config.toml
d_model = 512
activation = "gelu"
norm_eps = 1e-06
qk_norm = false
parallel_block = false
init = "normal"
init_std_o = 0.0048
lr = 0.00231
beta1 = 0.95
weight_decay = 0.1
decay_fraction = 0.814
decay_shape = "linear"
final_lr_fraction = 0.0
steps = 7898
Each number is 128 + 24 x the weight over its row's rms, rounded and kept within 0 to 255. Layers, rows and columns count from 0. Numbers have three digits each. The size before them is the row's rms in percent of the matrix's.

# down: layer 3 MLP down (transposed), 2048x512, rms 0.0879, rows 1289-1388, columns 64-127
# up: layer 3 MLP up, 2048x512, rms 0.0895, rows 1290-1389, columns 64-127
down1289 100:089164092156132160120143155111100147118117146111118130101118084095154148164137160153140155142138134146137167092126127128109080098092159167141092127076102159121132126123136103144110114086076143
up1290 083:127144124141135146159153130107132102130124127124133131101091131087148122154135142152124111135147111111122142131170091166153128147127122167188080108110160136174193088104128134122129126094135179
down1290 104:127184115123128119101138176153133110161140131101113141114102114145161165178162123190164128168085128181141127103151140127146161140121082099158131159119175140089129156109162155104166146112144111
up1291 089:082132097099092104137133082096170124089122106094143160131122113098145099114142144173131140128161180085093120182113103139119124093166168144089143081147110138112072130114130170161182147116162144
down1291 097:166159153129112101114156115121090127131102128102102153155141100116168086111108153144146175117160142113147126124114154124115107131142127087131133121142157098111156143118089131091134099119106114
up1292 093:100146123086122128130131168079093120123083145140108115124105147130128113117114083107166141100124110094142109124155110129124152160132173130104132158133150111125108166089118119126178126117109121
down1292 092:135080163145106143146104087170163131097159160113125117106133130132094111108140108124125148125105160190093094110144133075146162146146108143097151137114103127125125128163130142181097129074141154
up1293 101:117119133128136112107137116100175085116174136124094094133143124124153139105107098097174143112113131105125140184099126132147132140110132124123088107131133136101113174143137125132145112125105118
down1293 098:130125158089081147137084100103136106092113142134106113150139135113158150110091156160070103098126118101126082096140138143094149152134153152157171127144078137117128095154150142083127121117143102
up1294 104:117132125171116119115140185115177102091164112150123063145119118129127123136126150163147106168106126094096136098147148108137158125085126143097118136131118117124160135141153132141111135117132165
down1294 102:119084099180125125169117124157152109104117154127183127137141087108089124117099149113138132101107118126097136113125138119160146128127113108106126142164146136129140157152153161097144115126126063
up1295 113:172117142142174106156101154128098116182105131165096116110138116100156097144119128139120109161123106110161170129088125116154153087142118138106131159113149133074089106110151145117096134108132145
down1295 097:124093124124128128124110100164170147120116117113132092114137096174091129117181072110102185097065154181089155151119124086111123086108138123131129137156120133160122146126164138116130148103127105
up1296 101:089160114169086117117114065097122158138128112160138063107107116146144126138108129181113161132148138080119147125145118137143063131129132129118129173155108157135133113114138132150128118137114118
down1296 103:203126113113104133120134074099115100112149146140125147149150183093111148108136129141088149121120137137152124090111184111164156136153087168117148157143157144109110108156169114108165151110088141
up1297 100:133098115147115138121155143138127154098098129148156131104132127117119151147133098133106139159152141105089155121135148127154115150061097135122108137137091146131124136116114149128135126177122106
down1297 093:178144112146100147102162138168157128112110111117103125119117151150157129129139137138131105152098090154113102141153138131132171113095132115091175133079139088126113153097110102094107085088137144
up1298 099:120116146107121080151119165112114120138130160132136143147116135144159098153140079117094115091140163134151143125136099158142143104168124161134103098098161144109092114132141118140134103123119149
down1298 098:107122088102168100125171145132147126102149105106129118154126114102113122076116142130117121107071071121123111157154118130101111100094156132093128152133137136151129120105142158101093086124135117
up1299 089:140115100125152113116094090165139128089125093083102126127145127090123079116137138139151139161123145128136141130123129126124093107110092104103118136148108141136172156115161133109154137083142134
down1299 099:135115107148103154124082128118112116096161130110126116110122106113140132119112075108123155085120142149119121158123151100117156101084118110103104189116130116145109126127205123135150124144095118
up1300 126:125134167130114143123082091108157119118156129146071113135071060116140118141118117147072120113120156127160135113125121103097149144138123130120139084157117098088163125112123153129127104152092119
down1300 090:140155127134123148140165158079127056126140131156191127121128134163147127116098118133169115156111100110095127129149119149154132126111139114118107167105104158116069136146102130135108140084139134
up1301 090:087083128125121175135080116139115116111109095156113162145145129086102117128140110123141134106122123093113135130137091135162148135126105125101159123120136160094156145165095132095104123142102116
down1301 094:112161132155067145110153111114059140147098168128137119114133125139133123144138147074131077089134123126131112135132148147175103173144099134160071122177136104116119099128117122115129111095067125
up1302 105:156090110138109060110124134126098155098118101137159143136094130160085167132090109121143134096118111142104142158130169115112140114140161165121146128121127160096114129128083083136102121140112154
down1302 108:145126140130089137071144142133150118118147120146116116105096108141118107142133092095124121137166134170100102123209123111138133127105115111122080143084113133134109120102122119127101107099129150
up1303 094:167124144128161117112152176115139132112153147155123103121098145136145149152101136152151115150114148103169154118155144134103112080133118130121146092105144093133140144112162135125144074145141156
down1303 101:126095104131125135114093140166144110117162102184128117085163115133158136116135152115170159107113126150118106100112123132126156157138108118126121119127139120151143151101155121110105088146117134
up1304 113:139162125124141118074109110150160150100128140083147134147148117158138146107152124170096106153113120133150144116150149093123092145159141101141121146104121153097170112166097107086137151130111108
down1304 105:095101156112138126142116142154146167089115133104126139049121162160131134117125123141134145117165112132146161083101123122120150124135135151148137126117111157146090180137154117110142110131151125
up1305 154:181111112152137117156126107079164140135147084124079124126168153106134128149147157134140111111137131106149163148124130092121162130120075163164139135132117143132142156157188131134091120111166120
down1305 110:142120109166122160129087092132146137072136159148136164147106147122117094126119118131126155132129104144088104114141119153168144127143115071108136131132168127139138191116100143154097119137133141
up1306 096:119124082067154157144142115133174100116127093112116136161147100140125139117092144133147138098149147140175141136106153105113161114164126179099107110107160135139124114130135077117149153162127116
down1306 102:130134143197116140160104168137114154110106144162122093136073161076141109113130120117119117118131139135128105144160134168149166099162097142132131105115125138144101132088118117146087122126095117
up1307 104:114111142169167128104111149118126129162219127092133126126183072147128137121113127136132140145139160056112146140130143121106145140122120112122087138146131178139133138115154136145134101094134153
down1307 102:095157130119171151101173138150127105167136140123162111127102151104144116147113147108140125080137092128145131069090118153124141116128150134151134138121118108090130113125113164149116139088157123
up1308 110:105126095141111144121104142155118115099120164138105131129127136143148142142106137173098103134133096128132149126090147111123115077158140139133120095095131156071169121141141084137093134110170123
down1308 117:137169094092138152099126176113125131111117142106137156115128131088190126189122141132145145079134187136151127177095143123086115125134181158144123146116074123151142086095098085148138115165155136
up1309 100:105136135072097095128128080120105086152089126164132111135138147156146120146129091124135155141123117126140133136154145103101149156144114095147146089101100110122180155109137089108125155135102102
down1309 089:103082139107170132116144127148113106141160129154113130137136142118116094096073132163162067159110160091115128097131124122119123127127104170119135145153164099126098129141093131129117142135176142
up1310 100:096159115154140139137080148105117118140082108131120091107125155142096126123118140101109163130122143108128147173154102115073118163121122142112126118162122118169120157126120138111132113132179127
down1310 096:137115170118128122128131119151111148100164130142141163132078142135149125139111094143080124122087140069145136113103140100105144143143158129121102151123115128120109122109067131135118126139108112
up1311 104:154181123155146111124189106131123132109135105130096160108120170118189106115140136089145144121148100113138126115121166146115133148156123176180138134145105115125201152158142115133079107157107125
down1311 108:095139111140132138175167150147109168129115125098124152092126153135200131094119147107064130144129110104082104152128131137198143181110167107113089124138116151129166119115099117127120108086146153
up1312 092:130126130087121130125127132141173153086103096109153088140144113137142131169136103120116159120099157116145148123162115135114140151143110105205092128125143113111115129182111145104169132126127144
down1312 095:075113148111158148118070137165123141103153092105154120151104152107102138119165119124145129094133136120111113087153163114137130151076126088128142132107163109106143148172111113106123114159123141
up1313 102:145102153130137142122126109187118122124131129138149190160115128131114128136134098171155166167134185107116109118132121129088116070081118137134154157107158100144111176131103108136149092105203137
down1313 106:098094125110100121124129174118123131114165116128142091128151109116149167066140152147153112141118132110127070099127114157130131114151089122128123144185077151124123092146126164101141147149106147
up1314 095:120139104116127121145116151169126109119112111135119142129096122104106124091123123168096162125130095130101125144120172128106144126125136133172135101131098124127129163123168133145129118136120131
down1314 098:093110081155135167125117105103087105111115125123171123138110132123119130134154132088075118153095126125145123113134132110132115161123089135082139169128093141159144101095168114140169121102160143
up1315 096:146151153095135129149090137172145140094114119105135111160138091092181107118125135163138166134162112135119115119140135111113109174153112118132165110128116128126143163165110132129147131145103116
down1315 100:116148090154110115153076098143137082148147130123186132174089089117120094059148145142123147177147115138121118121134141132111119089139159145110145146130109130103133130113148103111101179119170127
up1316 093:142115140122114120110125134121096133123122074129155129166104112130137110123112158115145159172111143139129119112102133060110123124112152153108109130120127154084136160111153077140149161133079106
down1316 092:144086162145146170176118139143115112116132161107125101102112172114117167139149093142119130125156114121097140154123097147150108121140167139080167158100132127122125140101074146134095150115109079
up1317 088:159104111124116116127094158152139117115140166139172155147162144114132116167132143074124151129137134145157175102092122180138087118105144081132136105136109140109128058101109154131113091110134158
down1317 097:146119109116139140113117110141151149125115107115132152132091146151144135166150128098098126087125125132157101177104125181145066103127109127121141117119154152150133097160064105163088125130139102
up1318 101:126126135112140132120128105152120128133107114125151127123109133129125141117130143162141085153094130117120090093115091090119100104132179128138157139164100102142192120122122097112129172123125120
down1318 089:123150185139147142116125125101107092119137175121097106130150103149105136095131098084132144155107154152146116140154073164116143133142165133107121154127179159101111101136117130099139120153118139
up1319 107:098132102150124123140127151152093110110106100137138132146140151148138137120123092129089197109157154077154134125126160150125153133132084090167137144103140183101134154141141117097129148088131152
down1319 105:118120124176140096178116096160097153089092137080106130097140114100132109116118116124123157171105105128123125146115090159166126129151133130126143140137142159143168147122144123133138161133130140
up1320 100:132155099170097127116106137103097142161151129122122110150142108134130139111151099155114122084121115145124085130117149117145136141153140119110083111144126128137120133151111122123141160100149144
down1320 099:081108144097131131157147136094128134090136139157113104186141163137110099135173144104153144156117154130132139158141139089153120088116108118095099113094129095109086142113121147114109163133106081
up1321 096:166139127120096133175164130165116115120117123179165156131141160099151178153116145145167111122096168127093115158163105111150127111132107083124108102170153134120153099133186147162117169150118110
down1321 092:104078122145164128153103097094130129132153124148124116106133144152082175135130121101062114136135174160155110096131133101171139164145121122109106130089121110155165117103153097126109165137144117
up1322 103:131137106125162149115135102139129144166141150096168137103120116109128143161103129134125137125166139143129132114112130151136127128145102091126147147120124154125116138090153179117136139158094117
down1322 105:109151090141150179078107121123112139110148151140101101131138146133139110129142117137138081108074112147132080110146110103140136112129152127147119137104107081141110122148115136138117158120123108
up1323 085:149131123125106120141169167131156095139141151157118080081104150127115125152119102130102124119139104125149125128115167110122112129104139103115108141109161166127082115113135134165149113146117150
down1323 100:152146121146134156120118106096145124063107125099155130100113085139119108160135141161106146111140141117139108120128171091110099144128145131123084110122127148124106106102143114139131139120157071
up1324 105:132131181129208155120155122102181157115108139142142138121120163119098077130126131120127116149139173131143148136174102112084081119084164107142156125120136128121129126124083129079130122170118125
down1324 105:129111110152120170102111154111167135133126155122176143147157113125108117144095090125145105133106132110105123130136129130133139124141158130139124159109163162152085155141128084119135135088144153
up1325 094:119109122136155117127084128133146161126140157122129102114087134086154081148119118101134122158127121113120124103111114113129122098090148113153148129132113119114116159110139081150073117139143098
down1325 111:133143117156103133120085160159097102121133098120115100130144160162096139073115126157111109139119090089122138129152151126160123165127130157123144092135152091134124155143110153131137126126113142
up1326 090:144149139124126123133127104137140134126084089124124146136076152152169106116122108132133143131170126080093125061104133103140114126120108149163114141130133136163152127139160091121142130137145092
down1326 097:142109156114141095144151190095121114126101161138150158100140165127130108103112100111109157123153087132150151127121102161129104145190108145166177161129118112163131126148130110090122175161120128
up1327 094:163091138118137140096104104115168176146164069127115116099136128116140125140073141145130132128144156145153128053157113129137177111118151161140151059105125110166119159153115118156123118158155126
down1327 095:155119071134125125149109124135136154141130110157178109093105135141148125121110192101124152104140116082104151124106102143110140134130147135114143118092142120148145095148097122108124099134150104
up1328 104:166105097114154096120145149129104126125141157169117101118105141118127167119139137148164098135163103123122133129112095139097115069119142112141157140102138116097139102125136153126136152133127126
down1328 106:159112170094105131128136108133123111068163098122144099133107102083148137104120097153131124144117130152148139111134148136116131137116141191059141135116112193115096129136150141179123148156108130
up1329 090:105091135126153151092142127139173131098135126156116177102097103135143125159130108123121110093127121176078092132171124130164134123122125127120107144135137090150097101119164131147160137149136127
down1329 110:143140135154149135166110097128149161099120170113117165132129086107151116146126125132162154149083111083096144140150114131153129142140090194137114096141159068109135115129087138100143132135122126
up1330 090:104118162119121096102131122140120135111156094122170160149102136104143158103148164115131107105127157108092135135164111105108121106089078135126128097175120126090142162125129097155133132092182134
down1330 093:117169121136110136128095109176128135148164110123139128126131116136132166131112090120101143122142197187121118145131098108100122151087118121148107091106144180136123130180138117129139122135124102
up1331 110:103082158119157141115080137141144139172160124123081140162090134123137121131123142123082138112175076143147105113117122139132112125080119177112127109116115139087160107112129126144120136071137168
down1331 091:092166161132137132176071134148161157131104138106127153124104139116133139138135125101148117113090108119095107110160123123140140072102107133110123135186136150170112109124121121128128124088145136
up1332 096:128167156167113166128108108100110138125085140086122070151170094135109145097125140107147118111122118124140108192113143125163151151114101155133100110179118104149124099129116123138093143146127127
down1332 096:073114168118099122136109173089119113114132141133164140131141134099064133128138123146108117133116116145089148114133161149152066104137157142161130116125126144107117117064121183130182107114117150
up1333 099:100068136131127116070122144182137103122105150119118140115113138126095160096146097142086110147158138157161150094124121084123145124125117144129174083111148157156147137106132151147119175156079169
down1333 099:149107146141127127184114083116142116125093140144121104111114153108105083149149138156111115147171116142144130118120106121169119119102115139163110115129131131112140122099123145121138205120155145
up1334 101:095120147112131095110138083094127136137112164127146159111125140120100095133133151122118091146088157164133115117124057110099152095145092129160087195140105170136153152111114122143111130062128123
down1334 096:103088141132116128136118142136121155129087134117155111116116136124115122119153127122144119139117136116166119118148153147139107091095153157094120114141105163102117148141140118116152153117111132
up1335 083:152078154114149111089163114083117141127112099113118176128102093139174141147108076117151087175140114172133115110092163129106153121135134129133188122138142158088140148134171137104113124104114150
down1335 098:137118162098145103134113115127145091087130140128145110204115097154127093135141120145144138140136108112126136171103130138155132115122101166097128132114114165136154168097175101126106134121182118
up1336 091:144112155163102139157147136145131128128153082108114158139093135109171098084150140120120135142156142136118139108178173104155151153168114144136120124117142118112170154150109117142142099107150140
down1336 093:132139134155138128122118080145122102136171145181138130166172156183126179097130141136108144156118132150130114122157101119122168143114161126125114132144107114146134146107118133098123113128121140
up1337 094:164164125157118120139136153122128143168142111123177067112161162143139130126095151106126160128182114129118156108177156179120108153106128124121135156134150092114136103144128161134105175125142108
down1337 099:116123122166152137111105089118125135093075114169120115097145161099105153161181113084120105078152127123109110090123101113151132084177111162121116137131114131126119121098113063145076120104170119
up1338 099:125131163105101113122154191125148105132166138155194129174176114127118108126175115151150175094131129145085109078151129132123159100153123131132146147164141119121146118135150114136134154160130094
down1338 096:087160139174113132141112143160115157155173115096089121137116102130133142118132136150147134117125113119128166076099104162155124116180136169160146122104121152162103141153140119097139151149108117
up1339 104:127141124142117137121129119142094129122136120128139110136126132105119160152116104096182115146115138104102118100182133116123133114052111093085142161135192147127105148130105135158135123164087129
down1339 093:102144122108116133167139095114171109108119132104114141162111145123106138096117100119141139098126122181184122108081122118156133105118140136137124141093119111104143121159108146132128167119169149
up1340 107:146131183128130103080111154135174110112126109099093147164135077092120123121100168126115157137081133170135175143127106097100170132113114146098130141131120113143124119153172090125110103148101116
down1340 109:158160100119129142106136133134095121122139118114110160121154099154160096142104132134121129119139162149143115161159120081111090092150101147154108155099075115131154123122120160141101126106146157
up1341 094:145115198155127127155119095144130115179121117108105100104077124114132086117153121136114098120145136109121140136084113151123146137133096124118145121153133128156156160101149122124117115120124168
down1341 092:137119170125151117171110087151126139153118118135171124125124165153110128113141153109130107101095134106153105135123132119121103114155143124122142132109158162087098103113158131127125112123139096
up1342 091:139165150111139146119148134102119154119089103098146096140148153152158156138132147093157147090155163152065133138117108111131146129134145123081072125148138126131130106173152150126177099192141137
down1342 089:149123158137120177125153094117101137124125144184171106110135102134123117107121108210086122192138114151137116118113132122104153136105177119105135119164141125113130168156127130127109098116119124
up1343 106:108139115129110072100109147095137135137114145117108112098097086124136117115155112102059097091103151109121120079096158076150096114120158129108133115107087162133167142093121119138159111152108170
down1343 100:139159103132151146116182134145131203129114093126135102098120140135137129159116107132127165176189122104145149111110077105148132137108186127129142132065153122121130121172150114112154134110164104
up1344 093:109132147152136125110180114138138167132143103196132126116130153127093167107115081095110092122124156100160083147116099124166113138154112126116097087118145103141131165111098142129132135137150126
down1344 089:153135109121133167149135160081090089149129112113117151142127134160172150111131139133122103079116157148129110150095122168108145139123112177111148173137145092122087109158100121157113112136113113
up1345 084:175095141141080082109147122115125078138142132127125175143122139095137105151127134153110159093103145142130137109067122128069157114111158174111121113120113152091113104118118110163061108138196100
down1345 096:138132083108178145117133110162146163120159119174102149152136135135118111097131157134140053127135131150125143132112111125167157170129068117117163104100193144106125094131153156126109147104123158
up1346 089:110096122143088147147137148119097152143115149152156121154150151134070110143089129160140129126110108131184144119147096146128113132193110123158111140108126100114148139105101110145152102123104154
down1346 094:114150154143146131114095131174125114142112145073125147149100068128161144093126147109115108145132151110121146104127104152139180107138098171124143123159121145121154146117118131149160098139124130
up1347 118:112111136115096198116122138150102158142150168149101126131078123115158122123132129142112133092146154116103122114140164143132084169149153144114105124130168132122132140114092107102144093116082117
down1347 121:135107110145154138122176131156125170128091147122128159143109098125073142149080115108118134095132149139093129136136110117144110180122135116117130101175105127125119115095143096126091097139081137
up1348 099:107128111152117099129148089096122158122127142190121152142153113110139108134138111113152078098122118134129123145160116148126089117167109128117133130110105136120113124131139104129146118148178134
down1348 106:129159136084133146114099139131100128168114118116087133116136119129149153168105139136137150140126135108084138156139109107114093153114154162112107110112120115118141164104120156135101150135097173
up1349 096:122152159157129112099128129123151144166151109144159129114115139151125118137136118123101117123136128118117129102126161108165091131105135125154140108106160106151113080094121124149177089110115132
down1349 110:094157088139143136128108077130122174125113117111159114151097129163175137151128107161131101111119128082105138123167168127113150133122130161168126128125115119156124138111115135181118166109129124
up1350 090:128152125149136117089091109137146102130154114134125118114130089120197111119152091127124131132144137099145142173131121153183132099124120161174129093140167111154119109128151127134129111125148162
down1350 108:136137128096097136102094119102144190087148169094183161163114117157108148130150163110122168116094169100127142115112128163116104135097152113113139132105140171105137158106101118108142125134084102
up1351 100:137117109101130103140074150071138115097113138156126090144102180097136142100125104145110169098124137120163082136058139140091147102100152167184126136130155112157130102107153114107102112091143190
down1351 109:118146128117084159153115112119116134142116167125142074133161141103111088157164106128091172097193094089111050161125138106117136126123112100143122135090146179132154141164144091130096099129126122
up1352 094:138126098094110176121119122159102113134130102135132089084069166130145136152139096104111126138081112132136165120154132109098092138106109124113166127147139136072108105106160143143129169178121147
down1352 102:143117123082130104109128128147147115138099067135137137119101122136136097086142107144072090113125114126126077143101133139138100163179114100137142105138059171138111152085111119127064095098158143
up1353 098:140134099161126149107136119171171154100167094146114156128152106170130101159125130096168133126121090184139129154117145135138117114118116109093114153078138137131110147129114156125109160153185146
down1353 094:142130118101161125159131162165121162135136115125113158155128113065106108118113137123114080126141107079117108143111135143124123113070145123092120125125118130085139160132148120128134138152087115
up1354 111:145163163124115182143142133113141103149122116098113155146159159130113142149123151089089161114149096142107149127119121155105112101108172101143159121115123116140132141114142098144102112138166100
down1354 096:155143123142162133157119129131142137117139125125130141137126091121112124108117084142148122175096125127081143119120142139148115126142109181105169127181122199103135149136116138169146116124130147
up1355 106:134114092090156105131139135132097096121132145082118130079164100116136136122113162131157105122075114122113146139144150139153078155169102168152126145138164149123115157115103145144116082113074133
down1355 098:143129155132101116167116122152092127110142107134130164115102156215131137152136125121133122116165148116137121104084150157111114122108100100147122131117123115146112177141103157149107158124131145
up1356 087:107128118123134146137122081135122138171118118154117143113117109092105098103127109144166127165115106139118141107149126108121143126131109134144112113106101123142139107167136105127126113129145103
down1356 099:161125096102112124119143123146109130146170118152095159133094142134111138133111108152131144123126142120143144158118137113120056134185151068142134089052140092089137149149127137143156124111102119
up1357 098:146170144106122130158130121136171118116129107125069113124112112138106115140097110148096090128116083137127142142118107123158132091158116155117178115114125133087130120123143162141121151111141152
down1357 089:069168141135126136112170129175084149122194114151165094129141148141151083080133117148110060121101137095180123072149147145136079119124069133096158166099096108147101102124105132131142086122115102
up1358 105:168153128137132110134152109116129149133113115172145163133146134170132140115127120115113166074140124149119127091119148163146091120124104130106089104111121148143164157150164123136111149129111118
down1358 095:102101141110118078133123151166108163224143145137169139081164149122103127127131148135134138157129104095091144127122152134156124156116099158135138139144116124139134134085135161092148126159115165
up1359 100:132146124132103112112097169135138131142098120132128136140153106103180102142113106090132162113152080143090157095133149130131116121145170182143095081095111123141159142109142072134145129174104170
down1359 109:126161161087143095170079128117108116140093144140092175137086164125134137130132106109131126133126118165114132115136152127122122125159168152151145127105134104158178129095155148106116126128120180
up1360 129:105179139166153114075125082130117120139136150102134164086163104131154135174093114134182125130132156108085154114079127124129091125139146146135125141130130145098153147137106151117107107081150165
down1360 114:095103119125134151085111172130124100140173123113125160150156157134128192132153142150109153122127109128156117109115100151116129139087111128109100076110120149139128135147114132124094107113099160
up1361 099:111112111058138124102106058096106108105115124128151135123117137118137087141131104145056144117136109149107119138151127074121073118106139155136117127165136143163089134119134121121096097151175146
down1361 100:108142121097144076148144163124134139157102127158101164119154141140153137098124155141090102131103124127122133113175107139106121093117135097126101104163139144096113117141112182130186153134066123
up1362 096:123165124145127134139127134132110146147146110100139143126145123123143122116138128144118093165145115131130129155118109110073105137127139117105162136135121147161131135119134168103135100124117133
down1362 100:140123111134127148111084133078103131135133149118115100118081126112088131114159152157112145125127125120105132121087122132179161124089111128154078143173168160099107089117169122122115117112111118
up1363 086:097117131162112138131157077128094150119149112138129152140141085136168113111135148112101103104110165133134139138115103125140101129120123129094139153146121132099128147171118142132093158144111112
down1363 096:171123154151138102119131136122127124092104118149124103142106093165113099152141112151125143133159108124129145113133100103105135050156098200128145123144130134119137095131132177124100152144126095
up1364 102:111127145139176126113122073108099110167144171110131163157128107148115153095147141124125101144141155103121143128118076089118114160111109138122088108166110102106180135108126134146114146117149140
down1364 106:141107136150105144153099180094147195124086104163115092164128136123106126130153120126153147115122093155170109184140106177125133123107099160088186149110137101116111140139143125095139183138157131
up1365 092:140128139121160080134156112132120157151145112075115119107157090089135110114108105145095111132130139156141098108152132157159131178133115122153115104116089116118165165113156157102096152136120114
down1365 105:114172109122107144143146138120118122148127137087090145116148145094132141118131133119114091144109131090129094113069103135113127150141118105116152090113151134130156164112111140129133118111143138
up1366 097:089155145115123149109110152163155139133115138136100138097141135123157152100123123103148180147132109124133175107131116119129127113148139137131088133088178087107153090126155131145075120102133089
down1366 111:113088146098134130096163130174146170088109162119139112120102123078214134148172140138154136134085133118122117151143139083098177126092127098132120143146120122130147085128124065126137153128107115
up1367 105:174179109173116079167109116144158120117123126120154141115143120137126154131168103139118105161114141105109131128166179146077144121123134143121105136099117123123130090129117138103138125152134124
down1367 110:122110129160136139105136154121101132130113091107136144098144135146134120131133149129143161137135123165139092156149121162110102130157148112093145118125101122167127112137154094145099126105121124
up1368 102:123125122082121150118173138122144168126105183101123126133131110118144101116102129170137112172122096131095165099114114195170131110106126149155132098140089163174139133117136143138123111120152149
down1368 103:150166128104147236072097110139114119123137139141124128162135109117117132134133108106140120152114179187126182162164091140176108147134143090149112124119149103121127121159162153088097098115174123
up1369 098:119117146130153140174126123121165080139127133105130123120138131118146140108116123113137109140149156109177123148114121133123144114123092141112130107122110142141136129156124132164109138122108123
down1369 104:107142157120134130133124145115136141123148098083097166142133136113115101115066142136088100103104143139138149157115114117159114107129128157116117118110135146117132105158157123133150074150111115
up1370 104:148124141159173106149161110128139098115143170114109138139084111099107151112111185116145166079133083109144146160169110128117134135102132129179097129111129150116119142122120129117174127119138158
down1370 100:110151088095117101101121122164118120106138115167104136138109165104131131156117140131119135154159118122168068127142095115144140161146183135081150134154156127127119146122118108121095121100140109
up1371 100:119119132138092143110140089126082131108128138130138151108127104138127087123119149079120134061141112126131156151161097147109131151163155144136115121121111144157114096119176099146098130132132099
down1371 092:125115114166123119169137113152195135102142094107125144086116105150115154173108174129147115159121065133123146146096131121094146114151101119119138111123087166161100179089125108171139163094131154
up1372 088:132057127121128110151113110173142090138102117145117174137078141122121143136083141141106152150135128143145145138092116155139088115135116147148115097143101142128119124109174154113067164183099143
down1372 100:153122131124106104110125109125120122129156161125139149117143116123112112159117100130121212150119120179150090078126139136103113133119106163088138197110148129115090124107168124102165121116115136
up1373 085:138135117146107151102147119120174182123107116126132121109073084149145108140149158158125145147118100147182141186104121102127153125122114156104098111132079124103148096133118129126138149141102154
down1373 094:137083133124130130158112122149141127134086150147125143138130107091112131139139132135099105141120152076123109133159099153162173137107149116139128117133125134141095147114118126132098155106122157
up1374 099:200162114135131138126150185167131123124110134113099135164149133164180110093125126169095141186127144119081122126163117145125093141144136133108171146117139114147107163161096117145155156114115142
down1374 099:126121123096120112091168100144120128126121131132145115123124124160156142154146101151105126153105130111089082102064155100165102117181172148133141136143137102127119097135151140140145126131130141
up1375 098:149126162125153116151130119127111145133087089127158151155112101109116136133116140122131102166130171117114115118192160115141150117122117171141099142123168114191134131145121099116099107162122121
down1375 096:169144198153153092161136129140129157119088133120124113151162125155148118158144081132124161083122074173118150135114100140137124094159130126181115146125103143142146153168124127133136123138144132
up1376 096:121127103112111117135131135091108132107202165102108150143154124079122112123130164121118150128141115166109142082109128142098121104144136092103157094176155125080136144143122156147151118178126083
down1376 091:139161140167155144122132110125130125128129076160147148157141127109160183144122107122137114166118095121148113154096138098146117130089111135132115145131079118160147121130157122112109118098149125
up1377 099:135118069125163103118148115167121131137135133117171084182101109158174146127122121135143166152135142119121138153136139142165100123143123161089102103112146129126115115108129105093081184101127166
down1377 099:150159173156141108145087121119160123140103148127112094100123134106139131067132095135174141170102151140138118126138178164112104143153153100105161103134080123140161132135140126135098137132132132
up1378 100:121104134132111126107162082133135085135140070078144132130157123137150099118126084160082111147163178128171110103115109108122139148134136133127154140146108130147111132126131151132170112122158139
down1378 091:135112138097080117174144128138118143126139145146111109135126168124120116140154119119152133133129099158125128148112132164125136101139145137147073127099133165146125150187120117120125143101089118
up1379 098:137111132099162129099096159127146133140116125107134121155137083142125135158102100178135133104113113119107131129129168084122143148134083124117139172105139162125140119133161133121123144153088115
down1379 093:123149135128081111128113095103143106132141112145131112140114155079163149137124138124100079181128148173139119123115051131153150103119181137171134101132120124161160122103140104190140162134115153
up1380 089:113094135154117137113103164141118130108112133148180070122146104159145135121104127145113122146170120138119143150158144140157138139079108118117135122086138098161136110128071127151105114120106169
down1380 095:166155105161117096107111129160163166126113137092111075149121144179105124164154109134149121105151108109133081143149108112105136202140125125132112114133099132162142095123138116135147117141105157
up1381 095:138147109156133111157114176165104126130103171132120077094139168129152115109111173130102148116137131104116128173193092121154164144137082125137124130094152104180142133132106158178125135119132134
down1381 095:151104135152119172091122119162176054104115149098136138126130156150115114173161119146160160092134134160098120140089098109138128127123117104088164174135134122100118108144092090147124154129099131
up1382 096:149124134159150151152115108158123096146111127146112134129132141085137148126120108160134146118125147095116132067151139110124122151141098138144096142125117125120140193137110156160123119142120136
down1382 089:173135155142052203133116110107114158114117137122134116102110120134098118156153152109150122125134115139106139098109086114126140086129137104108119120140109107123136082145110119090131113127156132
up1383 105:129159114118127117147146132136155171161111116156115142147117127131151106176153151139119103110150159150177128096144124135114130163139117121098111109109106122105095166099124136137156088148137134
down1383 100:088142150146073145166087113132158141064109115144134112167109125164142120128136105149157151173165156128103104173087122091121132155136180146080114132084103124122127165135090133097171101126123112
up1384 090:164116124149140095110141121127173138175122152125088112134108109129163140099132095141118149122105100131131119145121117132125121148118150126109135138157116149124099149118121112162130148128144158
down1384 091:107141111166109127162090139148140155131133119121118135109115105170173112098107105172099150139121115114083137133155117139122148172094155125135112102169173070142142077145123149145147122148136152
up1385 095:107147164138102107124129174145151161089124135130144139127119152114132155155088117136137095119153089120132096098124128139132089136151132161170119135164166148124142128116133131123133168132154134
down1385 089:131128134150135202122097075089109102153071150135140108159123131146113104129136115135104082132125102167133092136144122143119151111119136128163141105149109123167133110141137160163057139118140106
up1386 117:125135168142113151166120136111106135110155119117134141107139158118151136107138122128124145095139132142143107164111151100142144132102104119144121113120113099129138114131168156115125131118150116
down1386 107:114096103134156161105164132171090124219128137160150115108106097140101111130082087128117105103157138123183117114136154141132100128159144154097128124126136109146110101132106123119155176094081104
up1387 116:136134068100138103096157120159118075162132102113125182157144082124110128121147136136111116100090148066113092138113132153131083167091108143155147148079133108160164131113169119158101103124143123
down1387 095:142113128148109142119096100163151138116113117145136116159110144122123130102141100124162147087084111136167113081148127115125126090110093095152092154140116129167115142130130163132118113071061114
up1388 109:150108122134100157140129117138110142138151116152148150151167126144131134109161128112133121166133172140101151135133114147091112128142102134179114114123091077135142115128097090146169158114122161
down1388 108:114088114096140142161093125100110152095130152117123111131084138134151103176127123131114117196168072108132154151119107124160118146157150088144083149116117158082117137161088150122105131073146127
up1389 108:091162173108157108093109106145132112125129145130167122161113142096081184153148125136133140145155092123112112122164147122108094132116139128122119100109105105107136098133159158094073126112112076